config.yaml
n_layer: 11
d_model: 128
n_head: 4
n_kv_head: 4
head_dim: 32
d_mlp: 512
vocab_size: 1024
activation: "squared_relu"
norm: "layernorm"
norm_place: "mix"
norm_eps: 1e-05
positions: "rope"
rope_base: 122000.0
rope_fraction: 0.5
qk_norm: true
attn_scale: 0.286
bias: "none"
tie_embeddings: false
parallel_block: false
extras: ["local attention windows", "gated attention", "a norm on each head", "capped logits"]
init: "normal"
init_std_qkv: 0.0451
init_std_o: 0.0
init_std_up: 0.0451
init_std_down: 0.0
optimizer: "ademamix"
lr: 0.000587
lr_mult_o: 0.601
beta1: 0.9
lr_head: 0.00414
warmup_steps: 468
schedule: "wsd"
decay_fraction: 0.681
decay_shape: "linear"
final_lr_fraction: 0.05
batch_tokens: 8192
seq_len: 1024
doc_mask: true
train_tokens: 92560000
steps: 11299
dataset: "wikipedia_en"
Each number is 500 + 25 x the weight over its row's rms, rounded and kept within 0 to 999. Layers, rows and columns count from 0. Numbers have three digits each. The size before them is the row's rms in percent of the matrix's.

# layer 2 attention query, 128x128, rms 0.0861, rows 0-31, columns 32-63
114:533473469497491465510476531528496492510524540546502473486475475485505467493492501456519526518450
083:517513500534507511466490483459465518504488439482470503513502472517515502494529494504483487469519
114:537496473528523496486520505452468501501524506500526518475487489507464486516498511491478470522495
122:524470485471461496532498533531523488534527519521497468479503493528482484495534493472502542474469
139:484505489505520501508485481486477498463489489501509518533533526515510516493499433531528482503544
148:468523474492475520483453487506478528483500511507528480525523520480520471500483477550512483506507
072:481502491466498497518524525465480498535504494477457525551490525488541480545500480513471518528534
087:505503521525522448512480500466554464466483545509534509507506515530473504466541528493512506517473
099:513526543509495499470521471511479485492482471455500459469494521527524504440512527527464479478467
094:485465495511533515513537560502503471520512519513491500523479496501537510513483542513518493484480
090:536519515490496482498501475469501437476462513512562481510472542539494473496534490503462468512450
102:477473490547477465532507542492511518492492486527503492547533488490492489496525496443517516555487
097:547488520510541495499490561472517475501523518501490486443475498501504489522509451512469520464473
096:510476508502480522514483555510535484497520556473523497509502525482500490481500507485443461533493
103:488482509457519531448505474554446473486528525507550512507522486488508494512461502507505501515524
089:510453525516447460493476549495504570492493541500468457439504487436492525469509514501492492515519
095:544510545522524489524480537462480522535513499507490504471498518516463504461522497486475511514483
090:511523519541521475525482508437548529481503555477543500475518515483472473484532527468449478518511
086:476522480558505533474528480564500471465492521523539474535488468501511505472479503512514498477528
094:524524517505538504454535502491465518525518431505478533506478484503530498505445482503553455468512
092:528507499488512495467479496450473489484519485503489510515523510517492454500481493472501472485503
096:495477502532448468446497480525472520497473466490504480499516486531517479451511535485513471553500
092:482504477462515505535452498550509519530519504500530495457532507489466511508517476476456518503516
111:520520492434481524469503489508477524520498458487536499456514474528523467535450445518490499484514
093:479532474547484527498494471488488524486434502489456494540492466477498536503528547481505492511492
106:494485492454502508519496525525490521533507540567526507498530505508492478508456470493489560501536
112:486495478527505530494513518480450557530505515472518490452537508477517487507491531496452500482501
110:480500495498542484538474507506486482535498492519467487517497529466491520510505525494514497464512
094:479492452497478533491491497534502491504500483489479536483482494516505558485475495487520507472470
100:469466516541479489500499522463474484497493502480460494516503488478481516497527536458535521577521
091:513548480563536495465505498494504506489467466547424510536477491516520513459467545507538496505462
097:494529546522490480498497514503468492505520494516496495470461532484535497504519490547471484385495
# layer 2 attention key, 128x128, rms 0.0851, rows 0-31, columns 32-63
119:491493497512510526526544531496484505515508480461540461485482498456470533521478524496492489500510
121:491467472433516489529480508520524429470454510496522506542480507484519549518513513467541506496499
078:495463496561519539473496493517514522494483507475501496484479480420540513497518513461515528483490
166:489514520515514497497521482480505486521487500493508521531465489492475498520499509453492471516490
180:517509505498476485485445528490484500475487503510503481491518545499493526500503518542502485497512
096:502530508536545496495494454492532477487469521512495466494505552473512538493507509479504499477539
093:555464492519482499481481519475496488510482494521523508510478463528515463487506457484522460511467
096:487507485475489486519493505489512499537473497504517488528551488490506526460485522478421533509536
101:511467450508491549498467486523514519476500537507522482493517528467506506505498481486507551505483
097:533474488498501476444484497464496487505496521507561503514485477506513481541494455501486472560490
096:470431498457491532517479506513484533526496528508497504536476507476498466486530492513483523494496
095:530560556476502507502504519521467534507497474472478513500504474500503540473512506499509502496524
087:508477496448496516486498506488504483504488483529562479500528505496484484473494537534481494520494
086:474527494531503526508523496497471533516514510513524518532520499516463455502458487514499509470469
113:493484482514533509490522529488513542508512478476467512454475530499484543492534449497492516527468
094:483521493510531514486564488497467499465513483494520477526566506490513537528525547516531514477514
101:505507521432499510528506534517527522519488477483522526484488468515500492475478493517501479486521
098:474527504482526488498517499514498507496494489483430495528578503491499526436468526503463528482521
095:473491532543540488502525510521494529501522504467460489498485495478511494527514497534507520527478
107:482482507467482478481510577488538533500516474493463495446483497487502504518509471492476516470476
093:458500489493509525492497472509520500502502467479434495490483553497487479482499485504469511463503
099:506522503515512529515518504495492522500550512456536499478469508484510495537498494512523500472505
088:582516475451475509490477482497500505509469517496528513511518500533495506509502494489559464506517
093:492521483523499489503520541478481496463532475527474504490487517510468454455487512503556494460493
093:496508539552476492510471465514511467479495531515457509506471497505521505532529492489525502500513
091:546526518508495498487505512513482527496513486460527540527455469543496457521504510520523421492524
099:518536503541542517485487494526494464483498488490456505504512512496456510488502464528550512491504
110:524510521493469498462497487504494480510470499496471499521528491491502533542526453496526510511516
090:513496472508496508485490437475482456481529516468541476512490488503489503561515547481506477552513
104:507521512460486500527503484480510481493466465492526503513493478496541547477534503497519485492518
088:518496562528476503513495506524499491490514495484506503500445461465502505510475501523507539530540
093:529441468450488491500495477500537477492472494533493460506509520472525470520477486512522514511467
# layer 2 attention value, 128x128, rms 0.0858, rows 0-9, columns 32-63
095:519557545483510480470505501446530472501528474510473490484496528499496483507528476485489487491460
110:519520495500467483470482482493516463489534505544499480514476501549466481495495495521539476472507
095:518496496501514483476473523474469505544524490500521490458516505548543476509542520489491495523467
099:534462469506517544483488489546495511486493508554544490539505510467461492467510502506533554481511
090:443513542497483550477521500468510450497488449506520497472515462451484505486504528513496517477472
113:419511492478534513486510491475482469510468514508523526534502499491525522498467460491517511474536
093:515566550477516505476479455456516497537484517572459481502509535525512486509501499495446504485468
090:465516521481505487467520476534534433499486526497475508544522522469444507488486526521527517486500
090:491511514523450511478500504531501463489504463519491461415490494460496476472513512529495494488494
101:474525477471473531477518526523473527498514518501530481474547488527525468491488483511531514540512
# layer 2 attention output (transposed), 128x128, rms 0.049, rows 0-8, columns 32-63
103:491473515533581510493488488508508488535486500528476533479515458480479484486490508439504481511451
121:487489487515542535516475519496477496508470482485460556489504509477498509491503527446488503484463
078:470506517511508459486517504506470495516496501474440510483490454521512508486478530513481494517478
106:506492475479528487506465509501518494489500541478507505487531534508487543500524488499466491486462
103:519478486490494469506483454482490569487516526534515471477494513478523480476535517529515457502493
108:511463524490478521510508522544503519477533453483463470516504505509548520464483464569506459513502
100:522464543495557481482500493493506505516495473487478522492508481502474442535473521494539505479434
088:528506467479504540473500473487492491474483456500448494526472533494495489499479490549565501473503
093:521499480498503509521512486488479511499491518524471501458518480491496537482518507495502491482504